Part of a small language model's weights.
Architecture: LayerNorm before each block, normalized queries and keys, capped logits.
Each number is 500 + 40 x the weight over its row's rms, rounded and kept within 0 to 999. Layers, rows and columns count from 0. Numbers have three digits each. The size before them is the row's rms in percent of the matrix's.

# layer 4 MLP down (transposed), 1536x384, rms 0.0465, rows 1018-1158, columns 96-143
099:481479500462425530502435468548525460528493543461488520545450535487462484563496580549479552504522567533473576514546512516530504463460469507524487
100:468493469502499520523482510484519478519427497572563482482512523613508508483441509557531535505510531526464474486606463443497472475489555498532511
101:557479502524537521500493471466513509505517460440438511510455498502512515467513550527548497456527462456555529470545525487488491529500495562546492
103:470467442503509572522482433496528507530455541521439508498486513420489535570506502518515501500497509471525518539526595535449507511544480515492479
091:483477541538555570381513529530480467522490497538532523539455523539490486458495479480454434471545463514438517501453448508500455488440400460443443
097:541492506538483522513469485485467494467482534434507454510492531550476524478514467498470500482554487578393501539501554463484453478475444570519487
094:464537456497529521566517471533531523519528477546426544558515502474424507467546473501514528548416508533453533526506562423581456505521532479497575
104:454485496458516542519537551520430528525425470590500569464428505506486546490505532518488466615530533501455503497437455438522525535491472427565540
092:530486528508483463552540560534445485496495524534487514544464529502486442506470505529483468556507480509519454473511500499508555484510529514491454
103:529562539567495419493488533484478505441453547517579592482562488494527488542516483451515516507478443478550509488472471478495512450544528526572495
101:482508532448603536594531500561504504402546517516498517529519497536441541549419495525546491564569482495521482484526571465443526533474497500499522
100:486581410503529477503540525465582474474471474522450514455508491461534532504579612529502520439460469451532496493462536550434499464496594475460530
112:507482457456562500437471456453520522498475553444474518483424505502514496508507567519492480518515432512500565536507508539519445543493495383634528
109:561528497460564545555528508456496504600463543537512513476436552478510574497496522572517456508500506480472482541481460479567510528513608565514515
108:553506487566524520500474554456444495472526506584525534506423530465481536518481446490532525534477452485510451512507436507424498512457503495500506
103:490505484482504486474549533610509490510514518500459504496572421461488439539426550497508488561576449466535543565494501512495489471533528485446446
105:556499476506492514478591480559505549579556513481521515435498542477482530535494498436480465491560466459572532585522474494550479486490613552476522
102:467503492462540501483527474476539471443414406523408454438502438537467478526469492534453498480564468492482501505512427540519491517542443516514510
115:447532500459501528479542521502483497461541576503447527511455449528512523532506526530534454524486482470485562552492514529455544501466477485508549
101:575438490521553516539525580537481471526543436500470512427470527524447532468446481500545511470564518545468486446471473549467480493489464501457493
100:544475493518481465553462507474546559444511417484517517489497483501510497484515537480464554506512513468524495483452519533472434478518470511516520
094:525518513460513453490531517496516474442562509498456425428472477515559614499525578473483467571540556446481561509562442534459493526528537545506465
096:450540461459434441538455568496564488439514499527458577511413560402520583496597517517498537534460485548505528482506498462534495488525492473552462
099:410494509467507481527462499601450512500515551473416485478521502549514534479490490522477493528532511580485527506515549509476513505469537498507476
101:520473511449470552493524523552581483557447407484523502491469479447526560449446519502497487509548500481537487511445509557532484448483498479500472
105:584497463560431542456494546494498538410555549542486458484547470539477499446528534424525505484479514518416513418505507479580459555505473543417512
095:516468497548503433527520575597477401523435520498553489475501531518483461495402510489527508508547446548509504531558452474519447519486466389491613
100:493467495470506491431496447578480529515493422451442564465477500482482489434532482510530543535524416438491519496522548545497455480541452545497519
103:533488518523497510528479518511424518562581528423500487485506444518413499560496530467489477537498491462500538485430480551510512498478545548452463
101:435488472487482523511502465488523508476463528480485507506541477519554470524503448503456504514530464538523497504532495487545504457483482496490464
090:459490464525485491469476567531486503567545499505558479532453512480412494517438508489438600489549503518484565495552474501533499464530527532510458
108:464482446506483502543523504478482517516494505450519543514574451539542524425467484476503503528568506489452532499503496541528489470537500486372490
102:482458420464516467487481505484453445498536468508524523464582482600561554440517547513508441506497515500473519565575546490504463565522541500475549
105:541436540505481451463557477448514509522508489501466514514480511466509494518520481478497461500498520500468553419460532506530471585528504477496532
102:440431523480502436533553489526496514510471541505470527524435484426526541505458548443516528548505490507521514471569478518448525494510526435524529
100:506546548470598511498470423503477462577490527537411517523416518489513510529477504446434509455516481527476447544499539512529512487492432457486475
103:473518479531494583448475482550504511530511453424497480442432514503550526529509529563430501511469559550456477463499511499522572490484593510471474
094:471476510511497463506495533518483509568471509579535504521510525513535505492491553432479537563484460517433557499476531476518519481481510484507499
095:455488499465478458569582514505474499543538523471546570531543577491459547538520519467495572477488503512512517533517477515447377486507429454524450
102:536444504479483488530538463444499454518515590467573531476481403522540585504448496529478509507536434480470481458600482537430496499520482535458466
100:500509516481490493530437511527479437524511500453482516526463546463495480490460486606457532480580551477505502501533449483536499495503456502507542
094:477492435466547506510528562486478484481583501496429478484524524550587507492470468449551505498528527456494491488502481519441457508554459541436466
092:494478543512492497560511476551550393510481504523429462454484555416512515503481407556486495452479520460461435561501463461484511507446429532459486
103:498477545488456498497544483521513504441493491470552486498496491556483512490497525543565546479495451497521443523515467493570546499534515545478511
097:556550486502483414472489443525481570572497541429490459546527487502570605484498435534525534510498451516442542500478507567511502540523512380532541
106:462490557464530461416477481577511500508459475523552514449557419516385556456475488541446518494429493515509430474457530440480461525517560456493454
096:503474604573452465404457519516468465426508501500532460505454469512481565443573466440433529443481494553492455469454464518485529520491519425494500
099:484474540538559547524552492533456522513433494443484524524490522467494504552542521530533472533458527476476490596521466474513549503473595512475456
109:541546452537520452517463549514458557517512475497531521470463486436544524540547486382529520487473528503513407423570524417466552534493524523481452
094:468438513364532503507457419541475510539565507539520495531533495509565490474555550551508544507475517432500488524454509447427510495385490493570550
101:543521545508415465502469430468443503558503532511576466536468521582491476485479579378530523442519504520503450458443457538490456441465494544504460
100:487429527508526517510470565493444474535559482528435556451490460539513485517442601559479465502468516501527551501543474416427545523481530544501563
101:444517555462515412525534595499514447542444475487512519487480538494488505479449482549483521532546487528487560538492556512499483550496520457494468
100:532503514441443516563454544553579460544451484524499561524509442526462536481461482491518459538460526500483483521599497585488504556525496480516530
108:481501488551431579514520508519564495553475457465528481525563496538429523537420531622523541477528467547478489546508519467457535504530520476524493
101:478483473498535467497524517497461547508561468550489527482519470545562464509495582503500511537459494562395438450510505514474510505504533496507457
100:466497536470508399463537494555518502426485547459520508438435512468518512483574555533438528469556477523472550544524543406451430469585528458519498
110:505553453431476477494510459510476528531487390518513520524552521474521572506485481496531454607487562526412439449551518482445496535435508495515526
096:524526460572536412492476519511458583528458488541503459494502450451461549525489475464490507491455530529484498502445492553568499465546443410526480
104:546459546486496428470521443542507436455566513527539476526492543509577523533467567484477562492582467564538470450477514489478552542492470508572474
098:488533495452477425408481463519458465490546436529468522448524454561454485510590436560545483509505512566470454456502492496496516564429455503520530
104:560505429481525464579516509420501478459479563543525428480449506488500497552511548478533506438554470531470418501487457546487514536497529407466556
101:593548536482578554515533464527473478488509459518434558539439497507541509497539471575500486495521493511445549415524506495477513496474528446485444
091:489410534483499449504537526462492550413467565480571527533576479455505482547504515465498491466423522534450524588511451523512500434537548461477528
091:504594478518447543540421483481440453531525464490466509473494460511525520562554560506540557586504491556475456481459490474480533500442533483466500
100:465526440497460570535498467466539502489481482546534573348490479587555515499470481460579497495539496465568539481498516495497536486468463479514520
096:503539491507490489446458495504523557493496556493515464452482495510540543514510483483461516529542467508489479468505433451488461500506532464475419
089:513552528517500460542473517549503478516409532499494463513558438485544581527453558564510486501496540503499466504496454567497549489495579502529428
088:522518520472443467451512507530474517487458547389419509526468546532523540522521402604496531508501533568503515468526567447530488470551490462535546
109:550599484593514526509460490535427572555420509482455515426444487558563483485507518544588497520442450473544476438529508486519542509507530535532535
098:521493482483519540505470554507437470522512444465574480535455504589470472535429552501410520430487537577419484462499520461446472415495475462493469
099:524477540506495543537505495550483482569401467551465538619493548505450550577431490482477481447489552521524421496520518503499451460423544501533543
098:527440466499509548524465473450524485427456441486402573465495528492472415513428568433543492544532511524503576514437488549495468435517511472474523
098:494543509466477499449516498531516519514528463433464515530548495503528541458501527534459497481508461486537516517565455478564535419509446525488478
096:424505523493522451411464524467501519512489520466519517486455495507551438503503505544510543543508458480486508519482482515527507592547499439530538
097:500498559511488557513525549580526513583532566506537484464520466571504550504439459544491461516555601466499528522518469522490524424533578495463461
102:552503519457553484483419508555552503496537476436486482494496475445498490471481568470512476526490527539594462510463509482456564520543468515451515
091:446426552533514489502528490523555484489449475529515533570490539554561458566546524519520437468413476441472529500533491528546494437508456488495516
097:488532569518569487480462559485484475494516471430482462466508495432508507531483514551459509436526520548511516555520571476525488513541484522513561
104:552510556573559447487498478479486517446425439537494488489501562503578477499492531487531553515469577391514517579512439513471518521470443454453500
101:525479570498530534445541546513564537492553530494529444441517485476468587501493503497490445450581444491590497479487428466500554526459521496444447
104:467546534497509469486478514496554534536479534462508448444485509585508507538495512513536572606402497431438379541553522537516447444580466547495509
104:426504461532486512475509500526608460507520500442515514457505553446489461536497500469466446493510431544486435455539479561523456485481548546537530
110:514439447415522590490532488452517524554471532456487530522521503455565507476498442515540506558529396504463529481477540507543559441495567533559564
102:479525504511548564505534461440541493441494408554579497463542548486536424485453559419569550558526481506570547491542521522527488455465535507455435
088:518510545455511469524476521494475504502409484443501491481490537421445502574519534478586525518465514469457481548487517531498514463548480490534517
103:511583473467546520518479475564467514537528476500498548531486451502468542569576445506507572533531463581503474427551515458524509548469539529506494
105:521490401480525516444493442573555517444498444446509459540444547501517525495526531487563434462476451532459440425554501542568498542565544523532516
104:520534463469509537457514448496531459449515510503522536512507486494501524424506532509509436497458461473469545456470556426536485487492513502556538
096:437547494494539484450477515363535418536523544489509512493514478480533445557518529510485530533537490456449529541494515479501493544480456491446463
106:561516521537457493496524534499519483504532481516509528554584493512484507486452498465455522434535465555470518499501471481459453520498531564439417
097:486514483474432473462497370505516504529496456486498511526487586468463522508493479467468478455508452512560543508433545544496484454600451554502500
098:475542485466511496407509455476520415493484533556498479471539518481488497498470446559471514416567544551460491419517477591527482469517536460514452
117:509501461502502514538505493513521474481539479513509536496540483470522488508462484425521456533480506432502466521493460500559526530542467436501492
105:560506456534453486520464435459483564557543560516566549424542480504571427486463510541474563515484475493423503481460487550526441516479513422527533
109:455479518480514539469488507493479559548515553523503456419490436498597536434500451479496436463465493468549523490478532599501449490469469567510446
100:490462471490516463531521505525482533537519528511466470446504527485470537457431457471501533534512514479477523468464491480543487527554445470511478
096:460471474533531526500497539487495516468514499460547521588493477464525567447478547477515474504480487519507459552561521545468469553505420500525526
109:492532541532474455397519461490542492537491560487490506496514477531518512536467505461555531548505430483424498558523529474479483594485552374564442
107:538500427494510493495506455520489517539575484462530515508523527456531518522459475535515471525565490533499503600463540507505505524459573460507525
099:489525486572503473548525472474446489479421549509484493445451521496478448548463458469484480484570510496431502517499481497486451475418446436511513
096:463515500484553519445441539500505485516466485508527518472430464469498461534514478484466454494473500476439534474487517437473447504525458420471506
103:459452444486497510510492456393523514516548508503443513540477540526565493451498476467508553532533507531483507530508578497540548502502589447527532
110:433493399533538520515498503525547486438535507517457513566492464507482509455485517546513497523533510523438549470556442558562475578479454491489448
106:480507499524495473491514460482460518477481481529593459524526456463525457548541480486446537487455452524480566489519494591474513405500455537526518
096:461489498491421497555571567578475507504447565491402491464496539491457514512535525510507482575556419522514448481532539425487522517549485476530512
104:439500480489511494490536555445516495448577548551569486448427499501529511462566553520530461516463497484525491514523479475565510495521515540440500
103:520480492512469364454535481539490457542404475537484460504480563563505405502535499512522466527474565468523563502512454501537490527514465453493403
103:542507515532614630437469492473523522514492477520412496431506454525480483490527469493505572479440531504502523520525403442480547495537585427463495
098:559542462498485479495574368449450504451468512526570514476479616503500487518585420473542515539454463548545530502454500560525509507470492425557505
106:520461494474487486582432448480504488477497484518454457570508486582560537473466547554482509461470496591539481496521512577463582445532515521535518
097:417455483499604519498484431477572480499536438531495456458511537458541473489478463449476564500497469501514464501530538476493447571457542447460509
100:499456441493437479535406506494549451491533546512545484489467549516392568486477508424598550457507516493491424587505498498509459510512497463509456
102:506447480539437475492540549505477468532500478558432494463488511458493422585529449505543550449477526510553546578467462481512468482560461524517496
089:488486457475526523442581557464506496584490545548480433461479500489486473469554522451505468458492483525557525532530477523562609548543475492487502
105:474499454559547475544425540540444504532496549518521479528489548527480563459558518466469554438533519512537512502471547493426544535511494478427473
101:504495548479463571520472440482434488521489469475456513483475480467527553488572492521537481457499535526448494478429505506451500482480508412440473
103:470533575547512454523548466509503556493446500528484499487455464552485453490551426513529579478492457474511525482500420562387553491448522454512499
105:486571497495452513501500484456503511531479543468496479471521521520514504509438464508444522542542479510533525555525497513539460580438559546560522
091:503444486521495449479519502525488451475432522551509520533405489525482520534530491523526463541442509519440545498537502523489477470558396506478521
093:466454540492519512510498582474515495480532469487486486511474484470492480546484543460522479471485494525515567564458493505556471612544521514472502
106:478496492476488492511559485480546494497445493586564470549557561513550501472491478497451555506554510457496465492485435520508443492569508507492505
097:533517504515458496520512517490481459485502475495471500540507481455463413503539420472467498500524467423496509446449502515506535527442514510554450
096:579478552482459538520408482562562514512535537503528447497439498514544499492512544557481507524484453469455507459465491503508518513510488487449608
101:542478498496446526417397495490508491513476554435499411481519494525512530509528535522524593477471519518504505477501511539438459429503465523475430
102:512511566495492511423482559428503499442487494506475530476495500478468502486497538529444486444533520474489587480487514448511486497526439446507519
098:553467480531474452429408465502450479537559510423499539464543521457501511488457493492501581543450508526515573511489498473474512432469480425538545
102:548491548432507442463465493480467483516573432446493568497582503489550518488539558419511523523483494454470446496515448523442570487513527512492560
107:551481527432569522505542559531582457458521434481478514499483477511534471541543531511478509504577478530537475468469500442559507473436420528497464
087:505476495517499467470521472511514524466490469509523477481504520444515542491463456493476499514511538524561498463497510607539461491524474476558515
100:497470504490495485544527424501521486530496459538510508587491553490492504474585524534443488496481485548488524446488530542433529444456459448489521
103:464484488521477551485491493509563486499494424564489520493545503443493536421465498494537424500490544498499486493568413507500516517475505508458450
097:476479505515521531497389631482506484517516511521549483486483519433560526449535502480535542503516513451489562499542534519451454619406462546540445
102:461404544484503543509517499428553445579531471493521503525462497432583558488496432513482470522446521522516478492525522512505469464471523498472561
109:462441441503477445487440488508517493495475611572452498521516509473546532456445467477505518530501462516506546508511516470486488453539553510489536
094:469473493488499456542624494531534447447455500521487509522463451547493490503526510457464515461505482492568515546539487497482521492522480529488534
100:438573358537507425426511484499502591451549491457504471501492522509461479455442438598568608522448486509509512487520554554487499560456510448476501
106:535496421563496522486574441467484443477562511477578543485467527525529556523489529513467585530518525515473542517473519499515527561485490486512511
090:474443484571499475542535492533476590509552471535485409458486520476520464532500536492485491526467504548514494509505512495563504507523453418563456
101:517498497529489488497428572501542534505468561449473517587448547520560486456508540530449515487485442446510519510485492518491470556526516558492466
097:541496470545501465491504508567431494474490468506495492562529530457597543525521507565453539510579525568409488453536487515507588521545479444505475
# layer 4 MLP up, 1536x384, rms 0.0658, rows 1019-1159, columns 96-143
097:477503488525527524471493565425532494619430466525474476534488618545467443506514506506512535474514454585436527471492530507469446517463523491543510
097:511515544520546473476492537463496428558480469466442483539501468550469514479580480453527523494516485451506486492479542489410556530488493522465555
102:455513498475453491499485505534551495492506457405456489515414540495543489551489530413469476567579542509523514441494543499435477486541535493455494
088:522466408455447457489465523512533510450482419518470489456494483517528538576438508523469521579487480490526489459618563476529530510515585534466571
097:423566515533484526505500460543476454441425453513439448532487520473556496552452420574486483489455511504453448529471493505467483419436477595456487
093:463540499480546522513544525490491452529472449523575446559456476503510438426516561532521588430514402540529540500482472495521456539519502510492485
104:505462426440517462524464504538510537575394516503497462513519576513484554544499513560545420571489571489449446561513483559600516494521545442504558
091:507512462564450527435501541482488557530521503520480507459498513425490546537494496506491484470495463513496517489529511470527463553452483485537539
101:420514514549506511476538493561487534458465545496464598481530502462453480511576445554417594530502494493562527414498384529485509547485486493482509
102:563570469514575455510486517574418487520562480525461474500435459480524571537482449515556511492468507433598471489428546474564474481429598539493512
098:493488461544567458494473542519468468533490498472517538451459482531517552457472511511495497550481486487518493477490525564544550528454502556556510
112:451508491447438396450437442590524445492443544409492470472529517534560494504506532442439546534516548474491544526551513489506510471497558513544426
109:506489461481524551556447537488487540585424475431499533543498553472517495470476508480499505511518525567519533546537406528527445447541494517526458
110:460463543451603531477527522530463456447489431451487434506476511567496523478472481491528487549550514549560439512501479507538446575548515528481465
098:529421500489491440451474586544452533564478573474445531484559539500522520425509535484465540500517458468503459491499542511521576529503513501508533
107:443471488437468467531470496484546509529477442450561483510551538440487532466505482431449509497527578478487442522508504560468402630568530589419518
100:425539511456511477530443498525461449556466475490501495525563457429550463487415463452569570541485513526468506484515458478516540567503480487475490
118:535508449505425484493592503516493530479541484450419517520509485524479535494487479457532487545476539498613519498496423576533508546532615493363489
100:527553440471504510501485501462432556481468466468477463547481510470558450520573473502465498425510509497501530495483494531582480510521444540471512
100:515569449483527547419479541587476532438532534505512498474427466544547546426528476505489451621446486493523459517498493490511577482484570469476439
096:461541460492553485510502494553531514467481523498503500499475537461517505427520522488441480479552516512520502490545473515532478467443488502520461
100:469471487507494494570450473518466531501321460494434549514489604479487505506479552561430412490607523558516553495484575495536476429466509513492503
096:518524533553492519476502509456503546582586541457471517503493456510537450529485401465470502499458449523597512436497517501503488482444500502497497
100:427448506461486508535451528493537521540523437492504527535361437477501464373445489418366516476552504581519497479452486431530537521482533523520510
110:555423522406528518502523517505438535473530587465544472494537492458480501560480473542499422531498552445498581537602432484479433502484527500428484
097:559518512546526524508501477490511462501535486464442576480444473520543524438488516511464515460484548480498534430524496498533519517500477481577455
100:469459470477501556469513537563443478538467441530510603542469500483472598554458548487535440522532459463538499475506532456558469477578506526464479
102:474476541517556484499478506470470517448522544489467483521446492444427506518523448526474456480400408476505481518511488439518505544533553528532446
102:503461543460556414525459456511568463505537529517511554486483499520531424472470536526439439475507513434514541415438553561490484470543526480461442
089:460501465456535551535556468491554382464479590475447493528503473591504512500476440463500402499485567446497555527498536454469545547442486559483475
110:509471480490519498556498543489506399610550495507414523530478458457472490462468527488520505497577493579508516517445506567539553492537554529493474
104:502473521494524534501469545474437506509520443485457546479479496476493555542556490574474499506519507552479504526532445500475502496417557588513521
107:510531517497410486533457574499459499515465511502456545460537500533473540439525484475541519450509446462522490505460453430549504478495521485474445
103:461477490499490460469514529530478456531504486499425511486466476480530458535485455460494430477518505507523517512420472490540378532489491499528466
094:561477496549506419483422509493510550539518523505435500506502460525446445558435491482522527529588502480477572490431482572441515521518532563454444
105:501535566540497448470438523465543544434494479535451541522470420479488483496488505514466512473483432460463575448476483509476535462534523509484464
095:551442512507548491474544539490501503507385581467534485500563447538416502618440524583505486476467475476483477518556438481549526514544556448471502
098:554472525483486466517445532553432543542417519480492512513518498480398445531515501485477548469513520547437543584508477550470491513416512490457426
104:522399409443454485559582462526465448541482478459476491509506455495571517499442476550489457567511486491515468513530493401562564456513536549502455
099:482512461428571472470541518543533591463542514396495556537530488430523614523489515434475540491505477570450463478573539472556502527513519454516534
093:528490586556436577497502470483450503487512522526524528484473476499460530476504482526516488424464501434495497511507518472478500490538437531434474
091:460543405468503556555487549512491440509548497462521523447530504548518578526486548508502456503528503517467465542553567525486486538559451536460410
100:455549468478535421543606482501428428429516446485514511531483488542487490505481548527506525498501542539492532481467447531541476471564519485526513
095:584524539547440513519471507508498523476577462523466431529467533443532539431487497454421519589523490499527530535484527581497572489501460475449542
107:611483495429535420508559519452418543503420488484547521515540469508522475562426502501502481543455598461448481452488467542448476449540494491519465
091:503525496516501530469445535464539409490545588535415452466466506525497554530515445491439502436580609550464478484414498554532482424472468459518539
102:449616433475521565471507523504495460543509605532426555473544552540507485459451468499507544499521449541515489520433559476593525554456536484572519
106:491543532535546513578518475508505459529472464475525488539479437468535472473480449530462519498489466524529494519506508520572519428460495501483500
094:487564531485454439462452539522478485545449505544541401531484440552553518535495471487490518501512524464449508548477460482492471562450500526517494
103:535463537489523498533506519569472531477452485499465469556487480491489500478466515477534485544530551463548490511510518492491543486538558586534480
102:400486502434572496529456442507491490461515494491513518482463493499499482513453500443442548515547484457515524473548467491516471476466597522589567
100:505471510526433518503446479529536476542468596520474499479477453526515496531500577548492473477478474454546516563535587476547517515424531453471484
096:512462527510512445514453592527513511539510428529509480506555494555500531462468533500399408563523468489581481474516520529518494475510496485527514
106:478591433438455463486500516579488554479451466520497428527574476493505519516497495502552420497561583457525490454464597453519529522439531510526437
101:479543495471548506510488516431472497548449476472463514551515553566505551529489564470514573580427442475473436560582501487540481454515520556430493
103:543450513496439519453473506522485468479506452509500562493544538515578585500493428449558503487538555539526515440503459465468515445472603474581500
113:491547481447478541414472571525482476511487479491527447478452413528533483480559486545541464435510501472555465500507422487487499471547500557533554
101:431558417566474513516472546513525534531480520488547496580584578504551507523519469532465531517545456519419453464469502500552564494410519453548495
107:500535511472583446457489550477568493588521532514512507498528489522498511573476527497525475503464509518488407497553547570445518567484551497523573
098:503449503513434502466561563574497502459471561454507468538494479519488483474483497492473487436542477507501576530537533475514476551487554531499471
106:519508469510620551489472549531500481476471475497483488540495469509551517450450484502548427555521580584521537436544515513506515500505473490509481
101:539588525508513542515444501543425542492525486522554544501518446401577545509461506461501489471490506505608405534546522428505620512501498494490495
093:516450373508467503572470518497538458476458457525431418579449484555457539462501588425523493506469521494457451582462498544501507492466458517418453
094:485534446463481491450537529549517488475506568530504507524512464559568464372510547484491459480523552521452523426533576495532540452501530507468442
101:517538512513498441545496539452491464527430460448559465522521502544484524561525429484512452526566527586528514457547443543539451522498572526514546
095:526451466508517466526510506436506459523465549467460443417465508437491524441547473469574535425497496534424509492600497536512462475478486543491494
093:527471449545550494516536548494572468489497544528522523539509515498570524546442475595457524547459558471531483492518435456437448447480530489468419
092:530514509532596520521475492526477493522536517541540494524554491507570495556468566467378498491576431474454513481482505518468537516505548485587471
114:514501482448530469537461527545486557461483514512476483537478490475537605480504481510481542473505482507525520502485468470523552486470497525518493
100:545528518533563557580550552528489500531498573509505511476510481519583477484540471521539567498553575498418536476424457514478531456544477525433412
100:531484532508525478527489504511411553481531467570514482457417464504491467453471506479558468503514502498581454467426499521471482523517498477428458
098:519445501495527537469558550501400498459464529517450444455483448473510515589444466484497469528472567472593471525472527495545521549473489517529379
098:556439504573477502506402506569515472494460529583454527539528547538528568445492516577441475490522504450492551573468555597509435526525519523510437
093:528565479527524504538469496519521464514491530520498502465481485559518507494485428464484469503505527447482558539559453505485536509490506499485523
100:450511439484503530630483452485527536481575494459433446440545576456522510521407508528496586466465519459436483504530457544521425507452559473451468
105:537554396431490529498488541552530497536474524399488476544433479497527477495510532538463480477439524465501553493465578476567448545517585524472474
094:510425578540448457490526549473462527502497535455512527503506545508511522511531484480507452437526460441509506502477499512470428468512440494457493
096:537454473463551504501545500490430490480518493482536472499560542519517504563487440516551462500539472494510488422394454477549546574469576548513430
101:506491453540478466427493483572503502512513481435510399573459491505471444419453495458517521538508463498460593526481513473597521462490501527508500
104:472549451426557478499485522468504494486439530535555417513493508516492519449516493414492464518495450489544466504556520552424522501432536510469459
103:539574437527546446484461502457500456544465430475409460434519504575533494492474579525434516507442494507548525526469476511460416458504505584523507
105:508519511610534528484583475479412545488493549428550544488598504380562443560488440446470448521548484523541476498456569461564565496462503538520483
111:517517478456525471511542469561478497521514506528457554427536517480624451532416461433453504543531471495499548540501506465468463422437551535508492
105:498560470579490465532455522494504507481456436482423502608471432542544435554501487519493460519492549527489510505476511539427446439477527572528477
087:578533510504461498527511517477562425525522476424550519526526519494524498517520515476493488436431526464516543459430549509558553514465567550430571
102:441514548470462518516419485549441438526585515448484496522519556505542512529490478546471396519535480523469439515496461479536506508518501507494499
103:473515493545593452557453462529511481478525513426566494469535485519559501546469464500526469512510540491476459451546478526471472430488565504473471
105:464384537494476437453587501471462413489539558514497576511507477533463525432547480517480555526507498431494515494473454452517508490526584543457510
096:561543482521504518567504485462465486458443472482538558516498507519524523494546489494549501531639414469455512387459546542493559473518518450487438
106:485517457416539472447516435512452518557512498594608489454554519518510505486469509528514481494563476498506501493474538455501536466536577522550525
095:424558565570478561421518518460484519474566402507484527516483501572491527553432497506491462488516573521543537401458464509510516561505495504544512
098:536526452551482443515481365541524441551488585443463438523551420481494435463523525482478443540566506542495582548426491497514500496584458454498496
146:491492476500498481490566531568463528586533537486473513556510446514529503482386538462497507528494443481478446490473479498476493451520488513433503
106:554467568425514511481548524485458510505415467501461419460452494473500553478495488508536421485510554468559496517502440561494435544531461479476482
112:536453537550460520514506565500371486553478484508471516538457474462482530434446527462514526524543477516605473535463522524495522533566429474479470
098:479532528543510483546555516517534480475489407477515462482486480509552485506562487446458452527575494567525555589508467538544488469490489564444441
094:485494503571513474430515462556465518554496543447475464497461471498470533530502491367460460516493491502428517520470461466561532454517495478490512
105:487555444417532474465509538515564450496461471538531470530494500584562611410381488510544483476464543489466459475432517524487501541525422509467453
108:458467463442518527534469530501531522548532491507504501439493479521473501548467500474525490520544452504509481515510482556453474504496494512485510
097:478485489569475483494498540590512383484524492488471506505517474481563517513486576470584483494470442508493482494551422526546500502496519474539543
091:488488551403499423461494471600447509532496470468480367485456538526498499470444448415501448491562527466489459508488481527492533523532487502419436
104:550510497440551477488523429530516539498626527517444585465441454460507528459460454495473483516526544486524554445528451553552490506472601526530495
108:522507498485491445452463491584498512564496479401494511500528493487510557505460554453501495487470495493572483504570507495475504435403463527546536
106:502564489481567492512540432477539505500549453497532449491508432489553556507499522566481554492498465512479482558570503553458447527476513504530458
095:549491558470453482468464581472477530568454535494452468570532501555431411467529497465452464443523430545532475487506506573550544472491460489519449
104:545511491567556478535617460559547538472490467520454562470405465491514523534496533525480459456458499502489442521512487539461520434507581482474447
104:489526504534479488469459532431524436499522491481429523480554470551476543559574513528461511500500390532539437554524436536513468547538553540467561
099:513487511525516556491480592543455496537482474446577484542504517481508521528501412503469510470421472512539573456468468480492509504592483492471494
100:505565507473447449498470464551498519543486479476517482465493500463489560475484548512473523607493532551494529531385451570505541495522505483549440
104:471498536588491489491518506495517463527531478534508520565516512502516526494527540518488522463398500592494506451485429490497485466538454504559515
095:563496526519442415450396576492489520467529566482454535544498473576551532494435535544488449504534527461459455539535536495471533499425515493509482
102:473544578500516518572436511533448424472487469512524480492481553522453583551474573488504553472533476581521480479458544512574426559527541546507453
103:524518576456609500520545489499469499504517484536503566500499447500523476471454535529508595468517523509472452445488520520546486515530497467541452
090:499500544511503481476551501547559506550491480423505514531477576526524546549496463555499524486443462473509534473565510550561458479530530533556517
107:506538491517459513388587455513477483540473550462502424498497441476485547536516546496501612481454507475562501532515479489434625525429425517569484
095:447482544564532426534462512492449478513544457464522470489524494508517552524531536505508478516521552527446474546385450430482451526527555463562454
103:560498510529571552520548516543523527572498420531527458513509453508512470492498477484587481445503412501457546458516456480490487441435474572532524
103:454476539543478481501532503440544386524497481418410515507559495497567554512466458451512493460530510490459469485415430511465485538453514522504486
092:450404496512468487494521536515474555499443544478488589464546551495546501533532481448484474566484478527581534444531488478450502537550456570471494
096:450525494575516487439569530462493529486577515577472453505425573540563491482518491478478498475511476486477507392475569524503445505463450439531429
107:448529470548472470520543524523516525537498534443524510500509553448529502429447484405555438458462477476486482520583553503446511516507522519524471
095:481484532539495503470575499570503538461449444544484528518484481561500471463458473496422522481494506404577516541485501401523474532473544524470547
093:474482442644463512513475525553464447554482470522570506478530551473494524469522449477403566578507484527468548496427438460564524451543413522450425
096:565510557615528560483512444475523485525521457469517518562514496500515515463477482598493424451483451466445539511510521602556478491483483552522467
101:497548497488555519495541456492497462530479474410508436510568466488483494512564514477531481477460518490572440618569496493496476482560470453537571
099:544489523416496474555511512526443469608456526513569530551470508455501523479485442495554545530497519612513557526531465495462468502427494533469458
105:474550461477537501448506493500469482542411460463473514518560535446509480494540449483598469516478494416523458483500493518438510515531531507527469
109:513461396515467495506456507473493544516501594448548525546520515481503546467517517546515559495531519526508458431500501515459526453496489460483468
090:464469509530531470515521512545474456523530550553531498490489531503488431524582459537449480461526514449492487510548458529547633479481519452448496
101:569514570455534490406494477551483478501550475492476476505476528517464455538535455483568527466498438448496490512516446471515475493521525508581464
105:495465501507482502508409501537483450496520516573542547462476590556503516574467473450552539488453530521490580557457526515519489515503465507488506
097:459527498497541432505499491550490499469568476517519566476522502453403441471518529491480479460499466479474531520443425537506531507509441544519516
105:463469537508527539491524545583545482556430492448476482489520504420500611456512441482441428507515485574489531478577630552538605436479515538501510
110:533472439502434493462531460517515475550463555460524481499446495493533535518492488523553485521433434467563448489537517474536464533511532559486503
096:425474467540504421503475469478505449496491428467480480478567466464436549458465444506467407530512481484507508603437454453506560510514575487483450
096:497485478436450505507442568514459441510488480447483503475494531480428546523521467474512543451513448366515434483539423564452591464521527535537516
106:507489562441487486465570500575448533507572539526497457513465414497504544483476491613461445491471473522546479541503468476459546539537461547438503
093:533555457505515523495446596520506580521436594500503478503556438486450527563553529509470502618447493503447483520539466479495513516459451538474494
100:515579534498474471594504542511510507499503541480470539514484546433431429474538484479463472437523496445468499493461510467586507544465588526509505
096:563450530511529480442501544503472513546549480464494505530504525526442448520507501564508527492535450519477511483506492414511467494494551445478498
101:502532458469457534539456478504533550515479524477474531484530504505535489490505586479493512564511453526529514496516450546537457531513521519492517